config.toml
n_layer = 11
d_model = 640
n_head = 5
n_kv_head = 5
head_dim = 64
d_mlp = 2560
vocab_size = 27131
activation = "gelu"
norm = "layernorm"
norm_place = "pre"
norm_eps = 1e-05
positions = "rope"
rope_base = 11100.0
rope_fraction = 0.25
qk_norm = false
attn_scale = 0.125
bias = "all"
tie_embeddings = false
parallel_block = true
init = "uniform"
init_std_qkv = 0.0105
init_std_o = 0.0
init_std_up = 0.0105
init_std_down = 0.0
optimizer = "ademamix"
lr = 0.000174
beta1 = 0.9
weight_decay = 0.58
lr_head = 0.00298
grad_clip = 1.0
warmup_steps = 502
schedule = "wsd"
decay_fraction = 0.515
decay_shape = "linear"
final_lr_fraction = 0.0
batch_tokens = 65536
seq_len = 1024
doc_mask = true
train_tokens = 950000000
steps = 14496
dataset = "wikipedia_en"
Each number is 500 + 40 x the weight over its row's rms, rounded and kept within 0 to 999. Layers, rows and columns count from 0. Numbers have three digits each. The size before them is the row's rms in percent of the matrix's.

# down: layer 7 MLP down (transposed), 2560x640, rms 0.0106, rows 1729-1771, columns 0-159
# up: layer 7 MLP up, 2560x640, rms 0.013, rows 1730-1771, columns 0-159
down1729 028:478468501473491504485510534538533482495495530449459495501468499500564465501525490557420520427478515538481470459457501479478559474530526438529427551503544486549477499515447481545474532477540511545527587437508511482471547508477510495534504536516530495561470560486425422505525432484383451442435537523521549407528484496541556589506540483510453465500462442481502433523480473538502504472535470465465451502464507506504501515555517467552394482537456430571543463509549544466508557579481615
up1730 043:489464561488496502505492493546515538500439512518519502527512503483463501511455536483447531548448521399532462535526492598518502526476374488430574552553477534570525518528437533465456513547517447510526521476490505537427531461513529574492505504548473529435464544531583514475467535555504477478474454545534514519495419527478527594555449531501483415472493470518535495523502521516492542509456515585478477493518499485527515464433490514423500419479514522435571460433460510469473591449447438
down1730 029:467489453440570514522476490574439534513512498485486517438511565468506503481533548495448429478506497490496500520459489452499497479482568496534420548487448516525471473558589534470573509483487565580492570526500418480488493502458497473597468470558598528508562512475439484507565498539465494505449513508483478489471527408543491471535487529475521504509411528595562453472545540522467531550479573458490544484475473519572483513559484479515502501531468420548515480449512530528515495502479494
up1731 040:488479451478483528513479504608492492422465402552519514453523487483524464549497437430460493499516498554550519545479527489538513516561570498452471570468413470500503531480452481514511563492418529574532491463455555488479401503515537459474489426465411503476487531440499437505491478523429530495625490548575508496412472496412457516613469441477508509485561487501478461494515483458514519612496477510624497480402504468447529441465499471457474520545482529504577488494480509463465561500521496
down1731 027:543505565493532500492486526525509476564510498542471439544532519563438457506559446462511520493456526518486562448472518495516502491506526460579471538442441467476491522536462526474508492506549506503525503501482437520473582496469508502590447531494397485536552539489418527468518450490536442467450488495431522443522514489530542563408511504506514496447455482484534513513523473455568530455533547463494581609463551459495521449548529500527505495483466496530441441510529442498522505478495532
up1732 040:509516445466526518540471541561557501540432592405528470522511483478490545556510490464474543522552499519573422495455530452500448431467456546531431479456461529551537496383443480402491463484511457482476517506488463482527495458437526517478487456467501470526598511461505438524508603493492552535493529517514478506490468466529477507536503459513492588542575490525434527512466473460471547465501458455469534436509472468470554502524506526525492455458483526544553527537568535525497511509509549
down1732 027:534553543566475541480427497531498476521515471488489500475532410532450420523494495490527455523486497442501478480462495455516494532460494566507558452446553482507459469576622486555496492485465494519422472482600444456541453565517483529525481546514549458553443459457485491496540532497516480453525508475507490521471568488518457484558457476505555499465411470505555491478467518565539498518445496506544484538463636498470503484443537501480515435516491430554578472483453485427474531487458550
up1733 045:436462499460488455513521570531448564463538530481519473511541571435534439483517499516482531471487541448573533456492478479500478481464586554568576515527455523538485527457493482484507549478525534591508580450496493532526506478494562552448414573524523562528439539581579484534439506493536488513495507516568470492501477626477521524549476567472462472528482521520545514438526493450451496521503510565414550453491512521507470565522486538394461531581501504481523499451488509465446503427426489
down1733 031:479606497533467509474473463518504447474498468536492505505536441526474536476496559471428460573447508480531466508513484517520512520524512470481507518542474455452485480494520530525525463508514507469464478460558478519441515526485509447530548450494494537488524471466487514547473493529470518502469470525500529512388553406599464472467526458532553552507491461500496561457467476520519523522532557460497542544481511539509445512441486504514533462460452462522521525513561573505501515475569490
up1734 061:539535537520538532498474451451554530536481563480549503600466483468532493482492498473546481393503564525417474458456510530504534545487445512560502433485554522550477395425476498561490499502447601455476482529428470514535543531450402475465524533494527528479458427446536524492563453485512470497513487460496511488563535485558576514514515507510486518531462507540494457546484443466530458500493484414485473437529520543465466551542501459526477526503497421513502508528502471476499508520505505
down1734 035:437459505468436491493460548489544528475536488469524543461565525525520521509501512471454567520515504465561544508603517478463531563509555419484467469548438502531523559498549521518482519458489499508533439562478469510450529510530499502511528462499504525523489475538555486543399517483470578526519611550451504502502487507475427454530564429506431513506429516502478522444533527434524516511507506549558450541434440454501473488457503535544538435528493504482466462500496532496495475466485513
up1735 039:535492477458491495509467465454515498489435532508482558556483458492508572537504499548492503445537511530548391457484533552533540529453453525413463454487468501533409432436458464506483536461518537512487474514398478501550590478492526514501469556484458476475551504529580468449456602493408468472508511497537500471521486555441377620551443571457485455519445502534533491483505488454520442436456555509527558430611570574526411537429506439502517515508461452458497411495507544511518549455456448
down1735 030:489481515537495546499487520515475564449497509540496499424469576572448458480527547515519433522528492538469511552399469507565419532519567558541502475502530550580544528553516471513504449523498491477504567522572453435521432547521453488457441464539559454533510461499500438523468453479529523472485485484517534483500537474556511496528532528433528464450583481519479472520529502517483473516456506542489532526520451517489564407497495565461470486493516530495460519523543533482476494504464524
up1736 038:468511539498520512494536516487500532463533467451526478492492464488507552487424513507539551442488489489480506503473502494548489478532623509507497457552490456494445469506522428463490513502523557492499468529469446509467447470485395541501490490553471533549560416521575464525479454519475499488435461551535526456496493476528452559501504531492519539514484445496529480531575508463458470512469454507588487490534508574538477530556488496530526492575471510470485512492445473515533487496500430
down1736 028:520518495528440504494482455445514476505486515518492527455439497510468553471564547487473429568482473560444495493492469596566477490506452574489504505496521547503491542516482524539490501419455489421517538507542394486492471571546487498511441482519511463451431535536485498523418491527423506531543520441517502503555531494563484478482551581494490478513530482441422494490505490461483481510463471474514484503537506515463494487437500486513483473490432534451490493476572553492566537489475540
up1737 316:510467508469470497538491522585509468485437522539485372510525549523480539459595467503437490462483474469515473456531409365524457532495459487464495521483516490457418520526498529516471448500515482479509502544416560502502516492441528535528490485519535544476483497506541483502492601490513533533563470470415526498509585496529500503514448578460510538528516511518509523515522465515506477580440518524527509524499458550454473515486527515482606445513519457512475512473550362516523514485515467
down1737 342:443523545498568575464496451516479508538521446490467513528485450492523525598415475548552576450519540530481400472529511583580489482547550472530511455447496448541551487530436517524487470461537509477481541479511493472517448577488456433505489488513465499555545481385493504521488450537536502404436473511450461440498479514442528533560513492470535411467542498512520506442510478513507541463523433519449476409438483519564526567481510509510462500504470529451504415492517523496484532487526494
up1738 045:480475564519452469531423520425505509505563543513548511602540545477506483481510561444572491544546499576537524448502483520537393475457501525654449556540487513527495424618472486522517474487515497498486492545508537548474471456450488502484525513506483454452466507492438486505522489510536563478455486497509442568541443580453535504489567503467500509544520489430560495469454514503497524499516453435473426542430461463569539480606541466469511497477514528554491549539546485457455424497516527
down1738 030:496488465553506497462634416508486468434443463564421502488525405509472510535498487500424492481472465489480425548542486559487548551519527465456520451518515471512490504507558456528514528417476559502551511468433487561541505560543504471557464564553527452549486560436490531524427497495435467490501516552526494469455539456507465452487483478514531534461464469521506479514469469557519487545514503529513551529511539479461493590438533470544456486578511495511547449491460515425466520488538477
up1739 037:443412568464484545548481555497500543509560484482533473534503484536477511545497565506505536554501502500576420473439501483579550536524541531554502485474439456474464430524506433487474415507516520616547465522505448494472448458454443522517505469475551469496464464453481499527479504445477578491476510594535464536489424434490464523471536448423514534490526587562506547549545489404464514501533497411478488540493471446543497548557531514549533452508493543556524474521485435558495467582559499
down1739 027:541478465530499514476537494475452528492511494533470481507501467463490523443490542447492494421539476470456491520524526507577477481436457483467455507467466554522522536516517490459536552447507459444510518463515482481518462499578493500454443492449458462535455501481541510538447469519499426490532541398529507479492570483476491509511417410526492460550546475499500499537451431565499501571473467482429533491560555491420543528500518466475499507490428454491520445520526548470472433501415523
up1740 043:449443450512472533502533501568514544478563535495490527495531562500547535448532475471488400516447489531473427573455533457498521423475482501606424475529472495516501495464447426442442497407438474392486479511492535484457487522463547550463552516548490529540527488520540524524487492559465506502506520566586488524506533527537578472511494466532554572545490483525470541538538545468486488541536507562547507467536486391524472492506497525445499525542506509484605545501442459451474467467492451
down1740 029:445586578550521529486485459483449514505487480546501567557487481538482484532476442505515492495516465481538520468552519507489431455475557472507519493464554440518505454505457510486492405524458561481493471509530510525534391537564518501551428529516543393548460554526495488479477487419494496442499478457512553471408515503438479425488589519473478493527509516483510520459494475557515414481512475432560483459515515566498535498463489434515480473555477473493527448525547588530504513525537509
up1741 039:495487446507547536521441491527476507418494601500537494473551489448515456530478514370471532540508456479445521492487431485452495466553548580572467471539535441419504514482506478456505563563432546457516428518463538487494428452438515407502484488490472577482530508468477475520479458526421537490514522491516536515542520577493512489560489529520485466489482549565510482524556521505519474533571509494483486478455487503477458471510494558433464557455596485528498498510446452481477501555543544
down1741 026:484558607533486494511531488531593440564488479546481470513520457552460488484473470546550545521440460484446565486452475492575534518522564490514541530412499462498469555594506515451451451519458493488472533445459514538548481505473508515508469504518451456493434519437491464442470508429539530501487503542510570450433497429477487628441552512468541471449539499431483543514501436416536493540485460474478511454580409483423486511510514472517498444583481500421497555514549552497523508402446475
up1742 041:488490549545525526462537503516462537457537456475534434471500477488496518539476503530496438496547508478430560496516497571542536565583556495515412451561573469491420445506456511462460482550463457458514501503472524480494407536519437490482527419475542591510427487514431509524470424510488481524536453483621495501532506406482500546525467484531513546460526480532521489513542556455551479495514553472569491483474484481545484510543477447426485482529528532500566530528464443427499487534498428
down1742 029:475543498560452474480503460442502473546460495543542547473536475515479533453483533534471494474436469462562484544412527490461526507478557458408464548497441483501559506559439479495492547492500435503507510479546513531478475564480482512550534516460422452454550538503485512449457496460476481560508565456514433468484495470457522481436559425486444463517475544440466472455502461457500488488492494493544465549494549523505536562511452550476494451520497541479482459465562493521499466485503535
up1743 050:517508464461550510505497530508437506429489540553507509514527545535537510502477484484480454504476469590471501485437533482550551481482469502476505497475432483503396455432482410441419461491417459530497458502447535496508473530502466524470471452441530566501606486529511480519480501470524540481535474496608493512569486412423411476522446485462493580471475528542495517497528451479560463559530587519546537444461516455509531500506474460460498496533455509483519521494510506447493510528569455
down1743 030:437409458586513487455490557464443435539469510495535532490538468559492493570556477503518495496485472503481552486504559539461448562396590554527515534444486533506537557549515523493490514488532550484473461561543449496432442519495536487527520526534446468520496515575452459465460507468506452504542530526401513462488534487496567537451574476522532521501486474578471478510516535486516478554524469498568461532481549491453450488396513532514526542545482545478502468509487477447482467492479539
up1744 038:509491482498410553540438467445498486499462493497436552502473477496467529456539462461473479438447522438430487554521430528470488538489475477466451477463497523444566465472487506465592543528489472543489516491463560464480399565510456540472447538489397501474538488508510450557544463557552528477498519524543505545432519525488510421507538431452484541499495539433434500521555463475469576530546485496488521509504496430522500566459519436517449592499455521534563576472516504477543516531495522
down1744 027:529526516524502538445478498533511410537518517464466468459506582533507449491533498556455481568508521505486495577524505495493530468480545438547462543595498481538534556388458446457501514449525489538484489512530516527487559468488540493556541516471452560495484520457446536468483486467544447465568483510468545506542467434526496584477457488474532461472475459474486479477450513439547531507462554466456523591448523512512518530578500491448509470543491393550406460519491482551505520491519534
up1745 044:513478526585513489494503500515538529548493513510506520496415504550489518422478412543475516534473483542492469588467553439460494545486488475570538458467484454536555574409518517457425451486477470405506504510497519504507473461521519556523511480557500515502503461539527507495513469492525496528426499476563497468418482470491480452475487424485503484572475518462466506553487496502507559536594497502539540555508531408512469410435493491558476453468494527426559509510524482525520559480465495
down1745 027:533502455519492556475511494464556486512542489458510548485455530487507468553468505500544520476469472493512539460557430567553467519475467533504415501540504450509497422558448481520496470479471505571513527455451475505438434498532476510462427549500589485482484493524534554489495410481516476486498556467498431466517463540476580385565520502447436551495547500506552485440492564540507480485475455468547425508518468600444473507549444502467538475539527543613432526477434470570440504525504483
up1746 035:463525527537465582514463574472507494457499555488529588471518554475537472473418435456533551490524523529521529506477564540390505479468552549549475488530491577489461504535538524462517498512506540485482486541476436498484419504494532508473460524556522484467550475514528432579426449533559531504494500530577476500509474585450526491522458434526468489487471564538525528536523551470526531463531487535495450473469489474472443532533559545457458538526491567485534540448439495488521568538466495
down1746 026:488560533485548491469465597544502410560507463490429438472521512497485484511507515524496525501450480462475496481572438446471497551552497469486485476497555476465477547579497510394554452523555486531494591443466513525504528502444517508547520453492462494467516482593526470454522495480499488499545473557543545585500578465565494479496524572481540470517516492544557499440521533530448499496436540433447516450493480488494535458489477472584551495496463439465432511463492495469454472447499499
up1747 300:479454423508493489520506520557456515461521503450475431481476540537521503473580547467461516504476577466546496510517486493506593444500443536462455505514550491514407471498533543425424507457482596485523530511479517525531425450492506520467558472437497611416503518570461491539564541556492545470479513503540553508426466458528460442523541476455471506536512518496491547591474603511469489490477547534518511570560528553439519434454535507519533431517513523476497485532444434446507544491465482
down1747 324:470521473554477478550554518471484481519472492639525490556500488526536463507483477499565536558438431565470530480414575467440401544520521491485492466436418480523552510548459439523546517567467461506471486450471494449464466502538505516540475534573480421564498489428516515489452434451565514525524590520502450482510495474499526468546563555525506498454566468446515465424444515493480509546485481550441500483424529507451458586552506468506508515528451473517438510421570513454476495495570508
up1748 038:479535537521510563485529470480538441504492476497455492542497509533492554514400511530504519500505452547455528520515612538459442475512417460458463513460518514519495504460490522473517460474516531354442446537565441539467574499478449479484557466522492470543635490474468515486553486556534486572487453525465490475428498499457435506480486449518520540491543466480443494521445514553489545517498416482553474496508450534565576455486522521483529377435465531475467488506563509530535482481529532
down1748 028:511482450436532482554458517584442559481530479530509507504443448495525466518474495402504514511536515527440515501421501445521512492512506528473468489471575580544489432536519455535479465477511486573478511538493468472488462476505552505579444565475494486500497558522470510478494477497473445478426469458516534528516459517466505546543492526508459455501449473533499523500540541486423431446478547524524498478577490519472479534487578508483452564522473468509585468487501469475490488557454435
up1749 045:470567550491450514528504512480447511419546457586513470526531534492533490526447482409538492481454467516499511528541493484418508422514612484525423532571480457511433481520480497549521548463413594568486506522505518519457486509496451456516532476492470560484516510465545469489528409529474516550477459538533476539468540530509497463509483514502532468490471433496562458478532567474457450585506438529507478507437482516553520544501463520371508529603479506510497523547468450482527453482499495
down1749 029:487521545549484526507483503556452557533447520528472508541433462529431491483531513545472449640456521485449539527527524519525462526540481507492493514478496503413528520434511485382467494455521465474484483464521506573520457478491521447521523520445438470540592541547495568476494505501474500545513539523453499463429568473506480555473546498508420547516469590425485540553499448461551506492547584482530546560500469490561440506555521477514489475520500479460536471486527562541528462510492477
up1750 046:537513526458497497465489495550505467506515617534435508501469536487544444543501488465441433515485500518483515487569519483445521423493520512530447509495516498488579525467534501542532544484545523549498529523594466540569529504434486429510508554484488475509492531470549494526493450504512497503493522475483491478493492546528522527491495497538525577469463443471492475501450502540489524420526518545462495532445540445492552430532512574428489419548454506474551524529520463500527448492577583
down1750 030:422512485532462483554459536503488540498507491534596548563517493508545538438497572525498505591509493501487550511464486485486509549563445420487536534539486412521512487491529471498498433456434547503476494487500574514392488511480522530461513542500548501483500483525465482474515515500519473435489409482538567408528499494515532475453529488484491475575494547514519589426502448492424528452544534486498516489508457516482434525503513469561427581471474445531564475523480552426496467546484473
up1751 046:530544532427538492451505437559547510479452542505498467545480512488523513498473485509449512447559511537508490503491537521519474486524367494476491441498506503534490463321496496476430471525463517504480532512502462504526564462487463472461512474440551447528517504492502545486483465416527500519552430447433461483488510467465506473504466442529529629490522503471540514503416459524521464427518561490472521397529503550455526486484523525510452429498518505451545518501572528458427489501548507
down1751 031:523471434473493479519461510457434506449516462530521537488538480496472462523505528474536506499496465462538439450489461519460567546524565536502449481524510548482510459551543537552558549496495548525532449548511506484461533516425520524509480472558497484495500523484454467486508512535519493519501495502556515472547475547541451453524527480500544466543430491505434506472547555520412543496488505559628477497473555478529487459448461515570533482436471540547511442484490516464525468519463537
up1752 044:582507514477460565496420432462500505584495562525493611587507481520529487465469520482555504468510507528505526508517510485460547571479455527495458477395483528512487456466494527552488508532486596481516526548487480521553534521446451487496499540516431508439479458446479520474530526473480497483535554488466462478508470501500543481486563414524531510547478576517470458510495470438552517458602463456442515428480497442481475455468595430503471544471486441531550474525477481514570544536547575
down1752 029:463515461555548544488422554554492565581478475484534500481472558555441496535496530505497518529531474518508446504529556463525486505489548428523450525542444479540521558478576462457493453453546446520467509439510494526532522513446471476473515493460567456502534551532531454446402503439472487482452519558533470478470548517483474513491440476423459506500566445521505489531556478478486484441515521533530533468504482443480445539506476512516469403572472455452521451532522543459456457524489453
up1753 036:465553549496497522553487537545419505467500528507497445468520496488538536459482478486482474501474503464426550564455485521482529486507472541460434529470452554476494553542513458518513543504464535521560453572488538534451529536472480511471471547479489518517531447549469481587461506520579561471546471445512491543467497409488451477475461530508535600471480496437505495484530508476492432521574490549561460521529518463569514484478489508443500506411511539445455497488566537568468523564521448
down1753 025:509534480464571514478519487516522487500500495518531469486565550545486542530464524493439516510487419468473493423483508545528503534464551457554514512477508542539481503445476486450473488521454473483521552457508510424419478486494461492515552493565429509424443578472521441533506489524531511534491481529549507488531509494476524567381537557519519449526469484498502518557469537587524483522518503450472493480517530471427540519495484527551496451532441505443515512482507574457500529533515522
up1754 039:508518571448528534549502506428536549518457492460475438481442500538446510465498497490599516479552459389510589528482425565511517545493503471457463494500561501449498407533546421476444509519505507531525450525507496469435455489483499420541516457481449503486463442497524519542485506578518483512443496525535448534479503485539546465484540407465494580492515502503534533555467479460494468426491451455470483545506499493532478527502557514531515546443520529534453543505459487484523488533493455
down1754 025:510497466461538493527514503470489505517543524521549501552514505518460508491472526482448512455578480464473450525503476429525527478484432504506498527459433488555552581568489477515578466442538512543447491475482489471637509540559485448488534529478446437549452442502490481418453518534404443527533536465535489561452482510459477512496497441454569473516495464542506476551549493545465517557462484551434484522518467499442526517449465562462519413493513499446552425450507439451493433471506531
up1755 042:510515483489424488532534489411470528549538582471571463534512487442557503456542490427555519489505524491505575498526450499468523487454521516446536467478444475546547542522513477535547511510559583511512503501504459506542477525445500502475466637447507509485503471445532475475551487491501476529428522488429556486508543582506548485505550535540498414544450500512510432531554469464472516609529517540451531556504479434495469552512479469545483571489459412518509521488489434531537520458506517
down1755 027:503439482519510517506474545549426471493452468548527504480471542472492469492448599499436468536542443452517537530545527500515479518545470483469544541500464511491490457451509515445487479507487469546489480545489524460435578515516479496518521453486515520509484496486506476532466533495448522472542521524477524516490535526509413496454441479483477595447525546531439566550455497485468530568494533489529483507424487546555420485507470515454540469520576558506528523553451526474473475483469393
up1756 046:484469532455516579525460471483522534530455629408562524547469488555502514531520508505518513465472504385477439555505559587544455535489441513474458527556552525504444521425448476478467489536512520437511482567477424472438461510478503536518535466579463537513503506502518484485495483574515461517466507453519524500525484477546559537518470438495509518507533458514505482540514486531478546399494497450545468459523518500495510516479505525463455501505509478474533518504534506479535554575488526
down1756 030:496526492498434497532490558491474510477488472555501535328550569540566478521437533522490472538498540461496473474506456458546511479481573491491471488531476451598583535563539520468520509522456489560406495548478529485557463533549474558491457541483539388526496516502478529436511555473529482513513454532524479512515513459434500481501567543509444434508411514504489552456518502486502478487482587509442498457496495498516479526494499472540543472499421449501506520507503475523513463413484524
up1757 309:480476430547493476564533485522497507449482484473467504488485578461455505515505496525510542542534465536529435557629463531459540450512487502578513477443517598520584528570506424449465540534590546403509458498551438525530518456527488493510495509426445448462500512459547430518501530497480552580465506504504525503562477459492503546530415494481504527472508401559568523431502524508503532494474459512523473434426459481470489514453469495481476462444503521509496465526456471470510532478516499
down1757 335:480456536510459546461437522464461463598533500525559474578513411488493472501515537419486504456524558558482449524393525531502513528500503477445494441545467463515462497455462514483532422490458504534500522482523489439450512539454513545518556449493506522624467495509502536510488493494450516457559478439493500506461466507487483424502442460506448451490428590478430462482484543496445491523496489534518399530481521540522519469584547472540519536551492488454469499570579516497493495442543498
up1758 042:487511529466529532482477561592489560475462547432581432512574549447508471501399439512485434535448540432498534531505574562538482512465475498553512474536490486552400480492480496468428485445494537562501512508420481563444548450528517541458520476550555602562446515476574480484479505459471515477445427570534525515522472485523512587564475504556545499476507485565501530559526427517518474484522533516533492491514476548523403501472491478463483509593545505476525528478476443448466484389461492
down1758 029:502469513473486496486470405477503472532518437492467479525534501477476489515465563460500466508462461502543523435425492521420512504507509495479457524474530496512568431512522517507498514539485512519505500405539485469477555529508526456583480481553557469517491466496393480492535465503547436575458531491474504493407564480458456462459522520460484542563470561436463576508492585489554525487495529502568556571511529499520493465515530531482487419501447476516490519522537572473453538516519567
up1759 316:528517518512500514508498465502478484433558491494577480477562507545518543515484509545492472490559486486479511573487419558527532424461544461468530426481550555580456455485516511470473532494529541554384567494529504514494492495467551458579528529430449479456491467491572464445515521478454544493485509490517487426427496512523527512498489420429504533551398513575499548548403567512526565499518474463571444479492568549513500512467444511396505546475479428511468486480524575504490545562486561
down1759 329:484483519479518515473419525550540546426416492602483514473544500468490500432504514555461523494444498469486516468459485497503442524487498494543440445508513456425546556495553469510533525506570420531556422499496502523471460534465469565509503537517587422516526451467452374544494495539530609449506487469543504487523519522450516404499501540559597436466475452466465469529567536546469471488528461507458532490522487489515500427469532456409510494492546532521506559518511459487495540563527520
up1760 049:466465579557560574481561514561515522439491505481540479454509501457458475524475539513432473519473545452436484503490488547582556545565534503523559513530527525511441464547518561510417496598454477481530539445439510512505510507510451516459485464476557509465450480545572520575438448400538486440482445493536477488513427489480539577494417516495512479427485544552558503484517519507491509464550570492523504374501532450529494520487459488467501437455551544481590503459465526446451534557498454
down1760 033:433481488464455410493435482445497454540502483495550527462525490490526520518506538456500560434512458497476521551464486462449459475512542477475407572487470516495488537520503528452524521560526551536508471481572457481580509476472429522490547457541478524482584508460448502442477503514436502556516520562471465544529535433537529385512548473481513494518445496559499473438448529495448489508438518453500499523450511520482512514494505538483504485483389462482417498460529463528485455449459554
up1761 040:437466515469511470529551518456488502522538589432488507546509530503476527497520526495468507494442529476471472458503532569493466480456505490506529522598539594531428537496445469554489509429589577552490535501483454579480539506470529493464462532519450495465506462486600508510521559488522463495458464503505525560527471562487490591520490649470530435540448496514557499426437564470466494525490543514607476489578493551532565492483503447434488495467473570475477438526485458528497496496472492
down1761 028:445516521441474534481513473491519472516481483473449496410495534491516475529517472463433463506551494563459457535472484524563455399508494545488430515534439504531475491487585526534572499552459482494502411490490529416434466511504444548538503493463539468503469496488482480555512446486452503525484427438461458476501524426498459468496495475495493541488504560506413496492472504598489490455490537472466530488510434575522433540481509454478509566549501452526543527542520580487474561556540528
up1762 320:544536529531494531502500517461486547371437464518539560475423585433508450529524401469474548532472594531526578522474503513519540462443497497495573457528504552528522537422510467460424452436462509486520529452459565529503518517521521531554542549474495467427510533533534507483484522560512506504438477544551430473517471403514479511530466492431519495568440547554445465511404513468475483547524522532416518495508506455557522486513536493505422497499481504536476479536464470534510511553557490
down1762 332:476477474441523435479535494476495511566496566512481474504547504527456514523449555516500474535511435537450468528520542477468488484483533508462418493435528463509409535533521528475508573548516498523426499461595472451480486447536439528452453480497510492526442528502467532478507500471448488459533512519423502550441520563399483556462544510521503504463509514482552433545571468531540537570464487492564476467512577543561459501454426499485534490506558568509483528509488559447466504473467473
up1763 041:507473533422460475526493438474504544516472461491511497482492489499501498477525431481574537428432539445516464490542520442472468473494500490443441509538494527548495560361462470474564581455528532550471563549464470513530406478542504496493533474466397469504471466492576511512467515524499507569439532520479518495449539512523498451453502569480502556523501445429565507465481520430441445520469462516559504453488524500439470562464488459509475580537436490487477563498526477484491479509437447
down1763 029:494526464486482527521450514492508599465529526555435475511437522518530485504526519517459401573600503527460509509486531533590527459504460488492479544491526470493511490464508483523490484532529512515500389475491482497479470486514492484485525472485511500552482543586525517592476506540463435530455493462473413488524434540522493443529546528521442554465459552496400518459503492493535509491482535428539520530455537514500487466550537503539532487459500452523452548495471488526584517535491548
up1764 041:496569471499540530481534493528556487443474541478527555493496529502501577550565483456517454438527478494504494560518523514542488497511489484499473525495492525471540490481490480444532498508532465540520523467439502470492551592500465531454552466467508501460616484501547483491469479539494505540560510462511466512540500539493532465481495446496517627496541457530520447511480524518454436459538488513549526413456427474526575544518441503502473478512524529492575575544539504477529486547515498
down1764 030:480503522499455463490428533474418502493452488543484469501522486526517554504456495519526508495498519472526498528472518438482424533480506508481496461489529568550480465529514476528522412424540489460486478549557463531501444487487462495524512507564461481509459506461476495436516536510468467502512456555521499497533577491501474485504552473472569493527460478501447538534520493506475450499496567504596480507477552529472600460434565558440531500547492444461494456509485464498468467491395525
up1765 042:472449541501423543507503529567516510441580576523537551604503576474530473476509481455461533501497562536578455495424514475487546527425476518539506519492398583557496534429465476523421490536522491515478533530506444536521541493464531519439493468510482499447505551509527462512482495474560568508534513482493497479499455634475571452493459531528502443511497544609480473477470457465517544509541524530532518429458500424459578501543525516437516471489490465436633537520503482478452545561519523
down1765 028:511500483521526492450508549530458436470459456525497486427510529466495489568509529492489535488534470483478527460532496509502464520564491451491443549576513498529433532526557559485516505448459544510519519468464545564499526516510483505536500422519531472477492506494543509476480492491521508442503552471482485543467570427580480463572473483514492487516482478542510528539500499503489527505440498508508492499460509455481476514397479514585512498513511410569502518534487528460438443483457392
up1766 038:522478497469502529498504435586465490539531432404535529483506507482436460513601539438498498542483505498412505508516459437522551465460432477515516455497496520465489447531502491477459524510506489513528465572534486453540495498491505551468488541580530423506562480475477556547550429447560513470405514544461469526440515549548540501507505525469504441500464577457447470547474437486454519409464511528459580508524452434548517471570500561437499514532553482574542526420441506506572423455576525
down1766 027:515539478550523440524556490476521509493474524500459457530508506541535471546397507548500452544527458492545489594523547505477541511536521442490520505482507542474461536437536496482535469419535501533459545488511551521536486548504503448505561478449527551445461487462554487443541562523490581465468531533493489473451449462497458541524459493539490481555549497474576461550554499480506463576496552529447435476541523547568437544520492576474477499586453471498576463446472530432478503445469378
up1767 055:536542542502482490491488514512532486468503575482566561507510500492460548564483523435538490441531502502543500542506509511573532436507592595483422509538468473464478503529548457472525490526551558575503434504454441490473542530428464446510570471462515529445588468499533464515488441532488540518474494490476545498480558550526526465524486484492467494482491486512487397541534502490484502518472482442454406508471497514447439592575521478506559538564511470518454499532506485508572471537549551
down1767 034:515518500488552512514466462501502536473521532518508441435482504487495510465573501507479500504512495438484555471490558471420493588502461492500567441418566544519486557522469465447520484414499533459505484560480465489521542548542512473479374446516461485569466495497523527546497493485449539488514480504483517542557518545529479546553497502547507519493505459390534558487436498467477482482471518498481571555529462527482580423393511461471495459525436490515474488528500499476455447454451473
up1768 043:499525533520508525521434493563573536537457591446544499554497542447540431486505537451526499504487501485527421486506551500488547490516480520547492560473492510494543528483486477456410485525518506588475453558543434492543485555430529519531563537538545505484458502474485508493493509504456546492488541554519524532582524544528573491547541515480490430534483505524515475537541528488513479481462447456433449467467488520428433546544461561498483549532487465542515465483491519480493476477466566
down1768 030:459540470532453499496552477471494497510518466507458497472594476499488446546457470536490452578456485477555435487580513454484507489495537478502531451475518487435462529525549553488505471489488512505541524511434466553557495499520494449480475416455549515534564500480492540478470476513533529481439496564519510529475533533500488438469491511538523522507493499466546508442446472483490506547498542498497561492542470439549511485497482453498510459460426482538496465500539507517478501511563485
up1769 048:513446574564517489464538469552536537473475589542544461518511463494504492515472482519477501480494516466472454510508515501571564552490483546521600524505557468517505554425542496510407538508425526453510494496448533557564513527496556517485478494499532518504460455514497526507490480501477496442484495421521500450462430392517500541531457452529540471495484463504475418478530466483515537581511483513534524478475533482491507463465488442510466423457522461491574468518541484506499469485497504
down1769 031:418508507541489497554485516472474544506489481536506536491534541490452593500444558454534519499439491524520533499510466514494496561542558517454433437504516490526384476518487520518503513577477488490518489468529443485454501480479505426461525501585544527468556499535480501488539490521544511535501475570516490513503492571418581457462544499451412525470569531514571549424487548477454529525515519521477493571578454484515473478498449492563423499496463460508446469529498490528484488538489541
up1770 038:516505475531508526451478507433535539454472530476509521523476495472560527502515531449487455468532506593474475424510500630624503513525428539554487510580586484495534441520465469462502513530523543533516445507488561534533394436408475429514525527500490475467547509415496544486493453514521516510479495543543510499548507505470466562506469491474506486496411563485497509521456500508490518375454536395515457449475499531535456488554521491542457457448454504531473493501490502481508479492515500
down1770 028:486512514503507478554504480464528550476548516561505502450579450578506467516470544531489475515489490443511513502490435459442523554502567517435516511419509471536527524514512516461539545494496521518476539534516401454556509579596480511543468494501464458574425531491525413492445533542435502480486487518461519519490552521496454423478473486497545485472518438540489539410430508543553509527566517552512520480476541453555595452448517489470535428501558533478481520495543374513541481501442474
up1771 042:497485439503554544472493402464536516479463562436497541567482443531529495479504442462426514456443535540452507510519554553480430467556423502553470417430564475498496485415525547436465465510435546467482527507468488452536507451488496507520497524491501500554513516465547455525522522476514464545479476523456564486519551535462452556509482523472502517513474443530540519518465522466538553455478510459487522499575557528473523456468468509563472527525488471512540472502499485488481515477514501
down1771 030:466453476545458528534452587466498538517586464502532524470550536533516457520516521594548421535477442504535553464489468514471518451532477455465462541519452521558568468436507519533522619499489512560538486518475484502467530560536463501467517535486513489539487485480441507522473474466512534539548485519453448507524490509516521464583475501489466530506489495522410464467537516425469547476549482523574435552458454559550483480533503444501505471518571545573492506512499488510483481507488566